From a checkpoint of a small transformer trained on Wikipedia.
Size: 14 layers, width 256, 4 heads of 64, MLP 704 SwiGLU, 19.6M parameters.
Architecture: RMSNorm before each block, rotary positions, untied embeddings.
Each number is 500 + 25 x the weight over its row's rms, rounded and kept within 0 to 999. Layers, rows and columns count from 0. Numbers have three digits each. The size before them is the row's rms in percent of the matrix's.

# up: layer 5 MLP up, 704x256, rms 0.0658, rows 474-540, columns 192-255
# down: layer 5 MLP down (transposed), 704x256, rms 0.065, rows 474-540, columns 192-255
# gate: layer 5 MLP gate, 704x256, rms 0.0708, rows 475-540, columns 192-255
up474 100:442547502464440482499463478485449519501495481476500524508535504519517500514481508504527518527520494491490508507479495518527454493491525505535508517504476531488498497499503540516501546534509511
down474 101:475536460440506538487502507465475500501536505487455543506540520540506514529537501499501474545500502494497495402538464500510514477496509539486487485473490489521490463486511486487522463517525506
gate475 101:460512519523496486500474523518520511490543529495506494512442519502527515536540511523475515501515493548510502521523486478570492487508502495520464469505510519498510488478482558486498531551494504
up475 096:502478568486474482481490518492539523522490585536498500506499496497512486452494518508479538511501467525532509469493518500488481470465521521481514476521526506473506514471501524474537536495515461
down475 098:452486517486478507486464506509549530482538508513450498476484506507508481451502525487483478535484484506466505396519483496497519511449482512516499445516532494495530531477489499481464520475547506
gate476 099:512504523562569467503508478488462492462500521494501521474492474457513469529479506480494550494504507525462502525473520534524466530505496482512500484520480533483481507465471527499517542498502495
up476 100:507477488515496462511494508518516524480451491501530491508548469490509481512501517507541484474511520504502480502480499516520501541455478483484452525523462527525495501480486538500528488536522461
down476 099:479480515496458511539465508482501510547518458498572468522529522488500521493485509529483473504510493494540503452509506469500497501491485498477488516519484477485505503505459494522515482493496467
gate477 087:501475494477499494482559540483476543523472495447493492505486516460484540491512494528474499520480497492484506531482531495533467518522512492495510469506528478455434474517485503494473530458469520
up477 092:507516522533498499493488509481474558468502480464542444526521500535479555471508512502487451421496484470514536508479494510510487475464494463482518493504483471493531494535473531492517534479531542
down477 094:492491505508479527504516472486479502476512524492511500492531500497498478514522524478518484519512444555515486550476498532513481523456493514542487539501481504502551539490491522516494493513498511
gate478 100:494527432489512462491555479452504506477463472513471462495517529559499476511509520532491469488507432504495489520515511500465476460469525491459499520480491520482513505487454524513494486535465539
up478 100:502497504530513448529516503523514492459501454497507441446545484542509502532535508487457478481487487513499535527462451503471512492580459534513499479493455497538471450452466534493503520466488517
down478 101:501559525489490534529467507507499467521465527493576469530494502503478500507509450465524515510561549515474485484529524491504529523510483528524462525517482513510444503507523530498499487490505471
gate479 105:465522450500496482513528465507504511460464492496481540544530495491512491503515446509508510507477482489529480506444522520535492550490515524520526557522505504459498528489487492532483494526465484
up479 100:477508501480518529512526536531497465502501504497509514472510524493529491471481481523520460505454536512491528517502501482520471553469511519504490537514515526481522502499492483524502544486511508
down479 099:492534498478514478518454477517516484519515513523585514486438483549465492485483505522541488496467502538527506530516523503442512512489473514465481455570530471574481508458523477480530490487488517
gate480 096:515458475564479540538514475492521475505495502502500510489514462534531485516482502510507504564452489507505524494525526535514531537492479517495518529496497513530507497467494461478496494507482517
up480 092:494504491479489505448460498481517543533488488459509452529508494555477457510557466515493494511511542553476497522467483507494513487544512533452463530519507482471498498410554487480514506536522520
down480 096:505479526522511552544509473474513468462530467497475528529503537473520457512503502531493515530514516519517500538529475497518489493521505463529495560513463514510529482501510561483477490507476471
gate481 095:444498506480494501511568498487518486505485490480517499499489519440533478454451516479524512529504507502527491493503511483497495507470490468480479537466514511496486456513466473534528509519479442
up481 097:517478499472550493511452522526477504500493487476502546502479479507480491527513490492509510481522487505485491584472483517488518495519491526506475512512507447496497510476561519467468505513515504
down481 087:488506475532465495456535485500516505522509535520484501474514480495505517459478517484477499484477539540537497522526523481502444505482492476459478502502501484497454445535499472523547481463476520
gate482 102:486474497547497477502461515487524481410514522472475482492487489511525467482496521492507480489524469518522479523466505540495532485551520468467508499491481486493493500472517493498550485502508558
up482 104:475457510500493527499502571524462526502525513500485485538522483524510500484523513528485525525470480536502496526456484456528534499508514501466494508513474517490532505446506510492479509448444468
down482 105:501486470472486527513522496475470496483543476451534508480512491470514507490489529506506461482535514507454470477497519510516471490459518515468552514500476528460548521457464497511493535543458527
gate483 093:487474490490463512489465484443512474469522510484514562492504457473492512491536478494500509523460480488474472520525511532502500520491516500529489479481512559494496489547535510526485529523483534
up483 096:476504470486473543557462485499497532476539501513485483499507502513497471508450516512493499503491484486505488475466492504515524507529527478471497524551502476490502556494522487494495503502483523
down483 101:540512491523509472520516497497487485460526477480447510474445480462486527505554495471481494500536501512492479433468474448506490538499510513487529507488478507492486482515487515546465495505527505
gate484 111:468502477532503535447501513484482450478474481458507555511544461538504498508546499532546500508497476437513527484466519496522482517496529512540484477499521509496479508524488482482515496502509458
up484 111:478503476539500468500493494473498474486571506508500513517536489484455467489505529514527507498466473482509510503534508495510493487494520448530498503508517514492516478491443515529497500517460470
down484 107:513506488525468530454507538483497449494468508481497501525539505512540494502500516521541504511484448456496518452500511485498463507485488498558495503511473448541508489492480521469453508545496449
gate485 102:516453500498508514495514533501504491541530526501471525492484500510498542478507545507500520482500474492503507493516476488545495502518476469479466525545518498509544519484461488531513511448501494
up485 099:509503477490491515513468492497525500543506530511516508517484493497517517488477500509496542503449547464486494499530478488478553471515492534545488468499506496488491516469434493507533526495521481
down485 101:515522528489509489526498509520459503498505501505575485511474480489482473485502491498492505497521504485497505484514508486504470495481508470527498498499507487487482469510515501542469486470490464
gate486 096:503508500496534470531499482468496487494485494549510493466511554486519481490489450495476510454494522523523477527552477465463503508503500501518472514500435494505501501492509520508503557471483479
up486 100:483469510492493509510496500500445470535502499503543481457451507486500484461477503509467522554517492467512516517493494479491500510491520492501486494486437505510530486482495508511493494525538515
down486 100:529524501494489518492527512555514488496505503500550485506532488514484484491472545517491499493512478542479488452477489526488485483521476484503506482499524531467519480475537437491514506510498484
gate487 102:479487519496504496489481500463495504454505495546506523506482475523515484528517490489479510492471486546511559499482489505491414503497468486458526489503493488463509496501513478546492544490440486
up487 105:500468502514512488519474507517463492482503483524522495494501504483501554498492452480497522508500515490476507496470485488455487460508510515535498501491482502508479499523497487516484477516484439
down487 107:512477514503524490500459504533467545493492497522516482516501502496524547486471481426458488536502497493544532525474486515492517514504507515532525518516496480514542478498495463527471482481493473
gate488 109:451531494480531500538494513505498497501488511509500511513512525490499507479471542520483493512499504529481533510515450515529441496536510480509497485463504520494509500534494509476497461560409482
up488 103:513486492511475561524491521474505510524504489527485475509447511452507481523468500514533458495476487532491496505527489499498490493479497535464493491502489457501500496498536517520487477546510520
down488 105:548538512486505526473506479515541517543512472510459545510513501494479488486532490506548523512485515493485466484493476529456518527511523506517521535519502484471481434477519539503528487533574495
gate489 103:510525524448489462475511446513453510485521512477490527499524523469509543530505488473513532539467508492507474465513512504525520506479494489507481503473501582509515520497505521490539501463495505
up489 100:479483506481484457477499518500490486525505483496487478509468472447517520487483489518507482514523485491468535481548555494500495469495524459499524562445507524561510492509460472478501475479487532
down489 100:430535504515512552504541529466506514496496498492516491500499492488521515484521456492477487518531522503466542490487485525468543465476452467514493495482558442552497465496544503485490466483503521
gate490 093:476523523463482460489509528484484485507515494449507488517503484521480474469496514502548487458528453445506481502483488522489503495489503511531488510524507528502498481512505513474494493491535501
up490 093:453525509543524506492481501529469529506522497514537525482494533508530497481491489483527485488493477526498498472500492530510456490496487501524518470491520526480519535527482544489532503463484513
down490 094:458502518441495491511451528491502483491515502495488510560487489537460539518506494517537479506566492451499499499495497517489474468500512496512467504492502468501509430529459571463516487528547526
gate491 098:527516475515517509471475472470549560462459506528471531487517520533499515511485494470527544484509494500439497483493510477500472541469471514518538524491492531498482504482527526487507481494472471
up491 096:495514447503458493478528519501512495487491492518494452551515532511494550524502489488516520451533502453466481494446538500502514486535470565528497490529509481493514516468492523454504499527553450
down491 097:493509537489507498468480495456509479482477515538502484526493497499478534500512497514548486536511495538438466497497489485504428500494570553506514501475499482512481477487522555514493517495487534
gate492 088:556512543511491540509481539492518487478502510487525496521505513537435506516483498489495475506542478490467495504525454494491503518489455474469527467531492461503501455505513475523494516483544531
up492 091:535453519454535493484502482524493540476499500514520487531485502471505536471447518509502500448520480512496476533500494520478518507529525518449521479470533550534521465564498503519491444502477486
down492 091:463496496485488484511514479486470475508490500513547528504500487534500480533516525528471495537514517460521465548517526462530513473498534460531508511474507497474512511438491532498508506529499490
gate493 103:487544515476505521472514463490467481532574551493494489525477457492453514502520497514459524509496490522527519502500505468467511496544503487520479515450463512526483504518511441519553514472469498
up493 103:512500491498512495545539479500506510480488479506497447522443459496526506471510479514527486560473502504496486512491527497506526517510505488472533426503491533457508485488503530465475523544535499
down493 106:496499534503510486519532466512500512471515482495496488521486508500482509475520474523469532471510526462494501602500531522507505510521498470496503451479481487485518536504511465507493545526519497
gate494 098:492482489514474518521523481524524533506484489481488490481472480471527483534557489471503503498458451493502493522494519511446520484516491480508474487494505480491525525534490447512515487524448496
up494 098:454501546498506491493493468516526496510484538531498471545512518503484482513518484520509527483482490467508507489518467479531554486526509513513511472554476525463501515467479462497487459459492498
down494 101:521558511506458483535497488502488535513464516461523516505482520432523502504508469503527489500484507495490518594497516491493527466465506469500473500487495489504503484554516488493481490526485497
gate495 100:477458505498518495486500517499504487437493526523490492517472458466492500536534503509500494527470497508474524488534520504487487494521484477581506482463514497482481511466480467526502491530462493
up495 102:494466509509477463504501513521488511505486499465525501514495504493550474517477507509521498514479521503484493500499532509442523514497466505499532497488470521474472487471497531498464544543552499
down495 104:479501502477482491501523466456503507497528455473497467508527547514512514505498510475491463497535517523545475537507488535471505515443526540507489453489463513537524474459522512478487530487459467
gate496 095:545503504489476484544482477539507476515525470474520482503494470508488503480515515482518519520506453509508490501516528528453518483459547457525467489464519491479520510475466525508496503520517552
up496 095:525494452518517466497524484530488458527501510499520465496510491491506486497526492538476465499499507517469507511530499540492485525500510442521484563482524451464501535523518532485508505466473526
down496 102:482513529495515491534529484481497491478511487498472542515480522515508486496518520500502504493463490459447503486511513521515514518508504552513491508479533496530439513519521511498532520507535519
gate497 096:524495509470533444482514510498503478489515508488492495523536495481468477492499519520479587478472451506492488485495472485514505479532519491546503483505483505534480464528487498585524521491480501
up497 102:482486490489501512503496505518586502500479468494508491533546511526473490487528506506510530514528530497487492488495478529463524457497494481507449518475522483500482498532553515514515495507494527
down497 103:492502484498517566499508506534524497505461454499479526446556497508479510499487503535508523515480524480489540531560528485466503449504518486483477461545480492494479493525510503454530468532506542
gate498 096:499522499541513509492478511501530469528494515521496494482500554482488489478504488551523543499476487540501536497509512505501488482540493456501478527494503486549471502522502473494517488506549497
up498 097:511503516488467498571443537470521538518464510507505487465547491458503543488486458454480541518480542489475492491484521523506508503527522510492527472472449474513527483475463457485500445492494445
down498 097:524500496459510537525515547507545494518498512499548482487522476499503525544522510467444425499472501500492469482499521507507521515487496525481510477484482504510488515520489502461494496505489501
gate499 097:507498500490512481494536481424483467549529509510497529522512480489504463484537548503500495482477487497463436487463491514493546448500506479514492496513489511506526541502502507512508515479522503
up499 100:520548513511480518457452469522515482518522493493489490546517494500486529524489542524482501525453535517481513497458477419495515519515518484528481474520487503493481528496504529542491533481485509
down499 103:529525471484490514494559484496494489474470495531507505507552493503487487485510482471466471507511443469508489562510541518473434507516465504520494515469483496509474487496493515494494542488510476
gate500 104:471509482533518494490498478498517513473495512502502495447492490484503510503441498492504513478474494475528484537491511519477522488475540476472507476495541506479497547471496508509574486510484498
up500 109:540501510468480508526497524484504571502492497471495491522446465513500511527514510517493534502481492522487527483486531472516491527535490543522498508520482492502482497497504492471492534513474534
down500 089:532481484485490490491484522508500507452514509489354461481497493508484497494484507501488534513492496509455518523485531512501537485490519498479461487500503479485510512482487529521520482548518510
gate501 104:511542497545485472513518478482493520518505474476497494504498522505525514540463496496503537439500430508519508529486523513506499524469491502510485506530525503504505534493476513521509489486522434
up501 101:487491498480503495499510448496556503496520500514484478496479462517499535472438544486468526514466518492555488484498515536487534505502455517491496485491493521503517472489528488462525528543494506
down501 101:523489518495511499441520506584524550520506492495551474504486486509526511519484528537472526472505484466505519476500525505492481532487478498444516493509477504510479490477503486497542542520473504
gate502 095:446482476502552532491529518480516527487478477515482502507503500518491520500504510453481500510490484499480525450492529502512524478524521509507526475488529483491506523519465404515504482476539446
up502 094:524510507496501508461503526480513469523496472513479487497488527485493545481459502569504475509504451529496503522519423481466484441483455507478490496497517489509501465514473519456473517472493500
down502 096:481470475499481485534515496507502507497530476508473525534476526545481520505518498478511518454506497520490483464538530551511522490516478601535506477479503490484497512507502484488484489512504528
gate503 108:524476458484468517490507522472485467503520559485477467526493465495517484490481459474473487491470497517530485554489513494517526497523461525480461522516484497485495549460517443475511522470493534
up503 105:516516498546498517505480503503534488525495500493480495436487468478489496431487499482467504466532511469463495518439533499506530483483510501489491543498497457507498488507551480440496534574504531
down503 105:515504525467458505515477488511503539507499490518480492484466510500511531553505498479505558529498495453481491515534532520483525518500500516525470466465518507539482499466515504473493568526501463
gate504 090:536474485501481468515530466479495510479499520526501512461486486452518548492498479510461523473469437489513514539501485459514524483476471489508463480484490504485509529493507541498467508532464544
up504 094:520476535459542517521458488487493506495483485528499450495491524496467525486489483477485503457532551485486484479478537538533475486519525491494508484510522530513525516531491497522484486518507498
down504 090:502502480494533505505504484482483529470481533450423481498475487483514523507515529531521559506507525471476503509494520531486470495520492528486511502488513498468534480505512506483500523494503527
gate505 090:513487472514489518523546491483515464496487472448489469519494483512438532514521541512561493507482502482448476481509498506521467490485480488439482522514475508543495499452503531508529515518495515
up505 091:534514500490561518517531514463477459480500504519510479478494503505515504479503526514523496490462516527497503522498463501518469479522499506518476527464554478555487501543502525526492532492462546
down505 090:525497521528526520526463510491498539477477471471537463506478520485463476539497503458529466556456481523461494468505525476497443460480511526514478465539500469515466496505486521512541492497527513
gate506 099:441516436554507466475550444488543529444477496518459512501519504482511447492494506498508507491473474519525508494505547500491498520480458523493525470498491509533524491534501483498489518531501528
up506 093:497511516498505493458484450532462512511495483506495499477519502455527491489506486502510513499506512489496488495531465528526504491512542527484465502556462528499509527513524512484484417486460440
down506 094:526496481459498512476505459500519493519466480487535501482511528464500472472501502519478509529509536509487467546496478539484474509512529502485484547527464510452493510539544496524469422466481490
gate507 089:493469517437535529505485515466496547495473503511471549471506543483510537458534471489434503527506511552409503483533519522477474490477494509535468485474471497460473536536502496496502483503490504
up507 098:496544493541514527487501520499517428483533495523497497509495519528539539566531516491486487496454501504506510516498487479502521476506494544471498489481513463455457492510512506461512445463507496
down507 097:509549507457504518497518500487507531493483503540431508503522533464501523444496503493463496514498511506442500479549534510492459516493469436495450528463481505473516550532559502493480477533475539
gate508 093:554474519474510523499515503490508512542512521494470482524453501506491461478501509470510518524501474502489512514499490501464490506472474498530487459498494488476484472495519514494489526519569511
up508 096:484485522475468493462509496483497549500529541505484509502470512510467486551462498501515490500459490473509523548468475492527491532510504507472546514486515464511485544474499488502542499465525495
down508 092:517544480513513512495532505491476489520473503510504462520518479532494496434532496529525459496548527477545505406493509509463529493503491509500516509515497521500520478517492509483459499536496509
gate509 090:470594510504480546526467489482492495422472499476515510534536485567483484502503519504514531488493497495501567514465430518494478510483528539495483482491510514484476469510501521462498471543508498
up509 095:490450514521493473542469518544492532509471471468504486531470464542515483514474486485446542516515503509497504490501496480495509505496478486519480496522474520504502510506492499498505462537489464
down509 095:510463462529518496460507496528496525491521522542431492468514495441492502540495504465516507471492527499515468519533568491528465489506472511502528494499525471504513511485454516531557459489510504
gate510 099:508488507466515496453451465479472529546491491443523492525502486495462452524474507484485514501525510502481505543469537536529523487489470539486488535506493498451523528507518504496511507458485487
up510 105:509506524474488509490489523526508481502475524481492558552548533522498456483494499480528487458486494504479494516512510441528559515506528510551531517516540488480496506489567478526470527509495474
down510 101:531460499492483496516542528515506491494456494525498495471503468502520507459551568493485454474478485456504525486484531508531531490498555550525537470534546523532509516499493503515519511529536512
gate511 105:472532493496523449484496530512518493529537506483483491502474461500526492518511445540534548556478497503472454501533514540540521516491495517463483505551476465489468497475495467516537497480500465
up511 103:513506517532504460492516526541514532488510505478491508520498478478515516490455526530520498524483510506508505479512486493471507515511493546527463541506497450481454511515523513504498477469526523
down511 104:459488529484442495519481535482453451506499484520570534536465516491502537482519527515542519480491507501496477484521554513470515495502484494536561506496487479493478512537525503459492508489482474
gate512 094:472492522542505464443536462500520513503472474484501510469509475472523474492490527504488491535473510475557466489458513454458507463513477505514505467518507524540492470464517527503494536489506499
up512 091:502510473510477484494498470485478526510502528502495517536515493496489484494499561481483498512507519520498498496508486471494530502512534512487526539492507485506519483496517528544468502469479523
down512 096:505475472510507477460474517505496450529507510538439483524451511480510497516521496462480511474505519491477536525503471471547523521512501493502522552528493502499495517494504462458487493507489509
gate513 105:523484523498471495457437490485511471526528506557520506490475475518534472493512484526519499514469481456481535531514482489498506499506501486541482494481497494540492505504509498508469488480512488
up513 100:527517520491527456510516499487488497507481505453535517570488463479512487485497521507511488542495518543482491506474539484538483533512498509472526473477508508457508503545542524544503532465491537
down513 103:506551501496504528493526448538510531473491519545481502496431490502481510518508538488499519506499487535485515520456514467508492472524486437500549478556515533493517527491484498493501493565514544
gate514 097:492491480519491499497492499485521484502543527497515459551479457507529506515491489482490514491542453502521510487495488476481488489518508475498458517458468494468524515495471437493514505467473499
up514 101:490494474484487524501472534495498502488500531512503488525487535529501560514527491453513473509466528550474541491502511526496461510463457470513431477510509510509514563511456492536527513533506489
down514 101:539486474488510501517498487494510530505562512497470462514536528488540496550489495465506486473476494542462556476513514550484474510501526476497437505480483459539556523536457483549505446512500488
gate515 102:514458522557570476453496490456483503496479573493492497524510490511446491482495504472493539517506487490466474476507508447557525458483499515516518489500524487485498517511465474516482468495504519
up515 101:534499508539491472494490471467472437503518475501514494503484442518449485481502529497489499484502526524491499531529461515542537488498515495492508464467538510525502518560503506485482534509535460
down515 104:514510501478457509473513494515531547482484514510487468507519536490514515534494504515471496452452459504496467546480526524487479463490472495533482532488463492498490516535510510495489522452494513
gate516 102:438500484520501465483578471506514497444483496524499500483514513481466512501511537514493511511469512495511510473482516521490478532488481495482507506520498512470496491526517512508488497536485482
up516 099:524533510544521500513505497491508523551523502535511462497523486501518490497518493514509529491538466487476509484517506527523445516415456447523499536504468496493529504410519488503509471515504496
down516 096:473508481498487477520508490509493516477459515536467489469497516500472506440520512468540502513460474489494510476484491496516496525501508492512514518493521508483492472527498518460440515468524487
gate517 097:488530467544504533475527477498519519572529504524496459536487497485495491492497515460484494503478512509477571519510568499478477506497488491480487534483532493505507543534483475546538480544522508
up517 101:489504491489479495524444503510500457489491489458496529498539506555485501510483523493501511520457544498464450505481488544468499493542527523520538533494506463493488496481524494507470474524514498
down517 097:500506480490518536499534478520500467531520507501476477524518480490516515497515499522476461484461481488474481549457504478487496484484484468480520527450532504482521498516477505517492479522519500
gate518 097:480514492520555482512517476508546516474528506479471513554518517534508526461446497500482526465474502501527479489500508494460490514521554468480555461456517539495474485464470497493538473474510495
up518 098:509453484528497510496512483509522483455503477539506528504512541456541507490513519486513535513457526513513516489499529501504519549501477513493543509470530477479515520505542559512519499465545464
down518 097:486472525511512495507501488536514513512521478487475527513508517569509517521521499485464525450472513528517512417495473490448518482499487489476544502451503484538487528463479522493508474458545534
gate519 101:449557490491506452515505504519507555489519516501490523473498483475507444453519498484488502531487528489503514476489520504485517460474508458513533449479492498522476486509494521506500523552476472
up519 096:491538500514498492468443533463499482457511501440494467520497522520551506506508550524522481458534499478502494523508432530536538530531445508496499534481506440496474479448485538498483479462518521
down519 102:474505492449472489539516471504521499485516488571515522455517510484510492455528522526453492565531509460491479492509539511509513512461521504491510491496468539514494505524511507440491498551493485
gate520 100:468500447482513548504522531501512463461490518518489513462504538494567502529490503512494527493526500508489482539496540508560503518487514492462467503476534491475494539492482497490491496506457492
up520 101:473569507462482486508485545519473522552502522508523466537522488540492478484459481514486494498468502524446496503519486513447464519485462447518505518495561524457514482514505520515526495511559441
down520 099:464502480497479524517510515472497553495554502476379500518532471495499520525495501509551545460490527492518542477522469504484527486472524454517544527528502511533512496486513474515510514530473537
gate521 101:485502494508494475516525500508468485501506445523496469495482498486498517444558554513449496494488505506510563491499494514468509486444528496500480496515481485491527459539481470486487518511494538
up521 104:465477477490430495486530519504486482525513490472482529512513477517514539512527507564521492469460465486502507497542485464455487535454547445500517505494507555538515488531529475546497505475490578
down521 105:495491522522487528496476487531509534516492488473523500500478488471542513499511526527502492492554494496494512500500481530487490520502543513505424494487510506506481442490499474464511485481485497
gate522 099:478503500522494474483496524434470511479498550479488516446543474548490494521481527509523529472530473459488479511511480465470487484487451489517508476487461469483527512491443509503529498543523463
up522 096:480496493496490489501522519509535530441461473481480484518493487523501469478505521530511485512503492505493487515527426467510478490504507545458512525472501543537502471564479467533459509488473514
down522 095:489524536521486482509469504517496486460520504500436475535489541495547490474509481510480515505483500534502539494502489467552491486538530529497509543524539526497519476491483525522500500535488467
gate523 095:483526484518497492510463504453470510487512497529507498507488526475458463496538509531474491487504490501468485499486521467461524507480535545517511494538532482502495498482516494468498519537513479
up523 095:475506490472498500550476540451510473516499476492494418482534484505524513542491508518495518493494443532486468511490520497511476478511498552492496530504539551497521472460499511498506497483461530
down523 098:511484509508482493475493474539478545482566528533528575501457513469491479445512464484488480490489555493482468514508470494531497512513505469508466476524507473506472532527492485554501500533518476
gate524 107:519520529510493492515469490481504490530555564502481523499502497471471534510516547504505532503519505506505514478516521510533525512481506510535503499492502516463487501474496498505537516495519501
up524 103:510483533551478481514502532480494489469453475498502553551476536493497526494528520507495535515513529512532474478501485482508497533459505518535529468523495510485493501490546502499494487492484474
down524 100:483502471499433497503521511494493520470499492496540503540499577530505478445506500486499511524512501523485470448444493541440498491459491506507539455495500474485447506518540501488501499490476468
gate525 099:514514503503501496495521523481490524493535476490472501425475504505504508492469496497505515451442479506518483520488429513545495456494484497489529470516471468472498540468477488502488519523519507
up525 097:488516512472460490489445514485540488516517531530516515493471501516502535515480497517496511486498550473501516461486527469523498517545503471496467473498507509495492507537523533508504560498477468
down525 096:499517467514464448522460510474530485533511492477472492466522458534512512467480538479481494486458499495481516542478491513556511502500509522469537505496484491507498476491520475490539545489505531
gate526 098:482501480506498518497448485521516462533533467472494496529480506495497464475496514493530483462521487468558500524471496521488515539480501458553458498530500477478495532530469518521545526517511474
up526 099:486438502480501495525439521517565508507499516519459486543494518501495494487493494520530478457494537508489463492477517490487494464489470486487526470513518481522486489511503510553495492478498532
down526 099:506494496527513499528526500488486493473523530494519500513533463518540487512497548489519530483489504472507470510507473497537497502492425491518515535490481516480517517480533508482485484502540529
gate527 113:511485483484480479512541516496482521535505530518489525465490466528499491491499528530489492504474516543493510500479482514498504488504490501454522513476520521500520494464499480511521495490500474
up527 108:506457488418513490498513534511463526544456478476503498467455486508457498465571480536499498536517479487490487506515547490464471516515514522539508532499525526498513489530486518516480471511506502
down527 111:473531504488532523519505461495500482497548543509525474481531504528529509501511463525518492469519493503521515615548533501555501489502464486508459501469462504454532450537465514470502506515502501
gate528 096:476535482455495503499501493488431518479496492463496492461495502499532521546541512497490533509464498506517528480419520527495489560508508522482531486488464484517483507461471502454511507460449508
up528 094:512438521478503518509507511526489484541481494527525539527515501489502491494458521494515497456476491505467534508480521493540534483527488494521512485504510472500533476542504482509504523492495490
down528 098:506472506535503488504515517512502513495527497463578455518474482454503477470469473476543507506478519510457504490501473486468501547503471508512520488507492493523501499492518537532518516521530497
gate529 099:501467530503468500531502485495451520531479516489499475455474496524522489516519452497509496506494468475519485519492541498533483543512486476469468515471489511481512545470534513467495512522518500
up529 101:487465540537447462497522465517482450481464523454517475518498514512479523505471524514521502521492503487528450469485527478514494518496555492515540486507511501491501491530525525515465452495518495
down529 099:507491455489537497467534505519513475474516486495534483518493535480471501485473505527515485513496487538475512557519457499554520438499525506535530479541477498562493488513464460493461522484524543
gate530 114:532509515511518491529506516463478465498518552529475507479514469496502524512507484489459492482529479559483506483529503518493433531520523521536501502511540507487521478512540473488526533493517520
up530 110:469458503518470475536523511488501494525507506488516497497507465541527456523484506508499503525446541510521506489543500521476468499430498499456489474491478533491439497483510489519494516522525534
down530 113:518479457520494512500522500481493510513514500506489506483531454499537490468571475534486461492484529518522510512533516499484480461450499474516495475481481552438477491492491494502523511512497479
gate531 098:510517448484487471516539486504520514471511486520504465457494552513497486457496493494581484511503517493487512520514497497553470466464519460554524491546526506478507473475503502488503481528487498
up531 104:531485501472447477491513467493537537501511483525509502532523528469516484513479528518540471501480497499538512507547501474510494491496488480533492503531488476477524496498446554507531470497521489
down531 093:511536531527489496496531487543538483516528511501570516497496538455499521502518535536540481519515518494517539469525502502532475509488542496495501517512516501480527472500522517461495477485496477
gate532 090:499532480491519507538505472506513562520510469517481536493495542479520494495480527524546456498515481519512510508441528512493526519519501528501500472546545496500526484526514529497517538518457499
up532 093:504513483438516446513491523488525464516525484542492522486478458500509496518507502539502525449504515482502494523511450466474493510492513486486461534504529496450490478510528532493502503507506495
down532 093:514498534471473545487535543513480473522499573523501509565510505539510532511520475487463514477499502520480538498514499471541465488439522458547485493506521512501449504495504472466537525516502543
gate533 102:554492546524489484464488526501485465477539513496492489488482542447508490518517491540492479473493498544528488498518496538542464502539535506517508450482525477495504508555509492469529503504525506
up533 102:469490467530513508536489459501464476495510540512491500479488504519508488513483519494497527535534476503468477501513483522508531502497487434482471536466532522545463496509493549518495594527552456
down533 104:506516501515498507508506506505478481448513507463523482492510467520511470503481529484482542507491477516439510514528489487497508465497501479464425501435498553520491502484486549529514549498502473
gate534 101:549524530496546524480474506454513519533493506482478501482531488565476489489457492477489495433512484499513490485516480512500516481509472492525468458480491508498507528503509507476529535510539471
up534 102:534487481485514480484550512501538486487471458486519521475473515498487520568459497486470497502500454501470517493485460506535515509477506541491497479540513502510469513566515538492479512502470473
down534 107:497516484470423479483520494545525539472509512514511504470525476506535527460535490455505525535511530488476482503499523439525548500503521497482492486506505513475523441492526493542464478501482473
gate535 105:513490498478481506514496468516528526532563520477504527506497495479524494511488515506476525523469505534481533475521460494506481497542522496494517486503444526537521470486469477518546501483489576
up535 098:515410523494490492502482467524558484511503435487493482561506485498550513532519479484520570513450499546483504536573490503539503476485492550526486481498477494517502476486520480505466453460526521
down535 093:462499434518504513504452492487496442491435508485558474512518549513491489538526555457486524489527522484488512487500547519476506511510514499493480546546490468450492509520513469505480485489470517
gate536 105:467539456498474524538493512460565500456537541531496535499462503502478540533497499490476507474483451550519487496463523508542515501486507487489524545525530521500481486461487512539523529453460516
up536 100:534492499467469496513478517507515568490495541541515520486472509502476512495489491485487465477517484485490475529439530497495455481501481488481521509540568498469449543518498485499500492502483464
down536 099:508469515520465512474459499509501538498491498513581515482513481470492515503502493491489530426518517474454495571482530518494470485510469464515513479509536481469478507498547506482476473514513496
gate537 096:496494486517505512475505518486511502487482511466503476501504485505548461513480523486486504502473490503491465481531488490445467491517539521473483490504437456470432485523516517494482498500497479
up537 097:483498523482482508458442473479443523470475531540507479517489504485491504500490472482483528530524523520506539532491504493522504490492473517476528520482511489434496543483490477512477466494479444
down537 096:472493514439500470457525488484515495511437523521369515500474489481469515500513434516512507436508482450503511515480516503495462450503498476520514499508520478555523514451544509512519548486489546
gate538 106:508533478471513530491471510501474507500509496536477504522479505468522542469444488507485490529536485515495566539514512503489471519484498483489460531500532496470543465526486488529498491493526457
up538 103:547506520487488534534519507513513507509515454479502489552538470481497521504485505524496512472487481506486537494475531475491506527462489519489443484527532527462537485505512552524510504508514506
down538 099:541506500493484487484532497478542515537509500511599490469498485528498502531500484474478495501531471489525472466505479488490502474540525529517534520525456476514491440511515515487530492506472477
gate539 107:458523529500519451524500525515513492491503500500489459497491540556526483506513575519509487450483480480516477508478507511491506514519473500497505459512492459487480471458457530518524511504532515
up539 105:477572501551520453472481485452492523467488471493499511477494493458473502519537440486491476521505498501482493471498555468529508537486507494495479489510474514520534536475534460505496484504498531
down539 109:506500501502467510514535575498450480510472501471587518467492495491473497487524545490511479481497511486529538404535476504488524497493482518538450524509503508504515499491512467487480512488462481
gate540 101:485531512518510487470489460460524485541509488494515485533529495509549479513495511530491505486505472496522541514497483489497490472543517484503512511492483498502542502530508536546535512502524511
up540 103:472501478489514492477495488490525517540481487508508503546521490520501462499490487494511534504500493478521497521499518514488506451553512502475503503415526489523507526527505477510460489527525492
down540 090:545502491489491502545501551584506484524473508472613500498463486517490526518499475481520515500495484454491473506499522479511526501481510497516497433517514491487439498491478490455451503492519501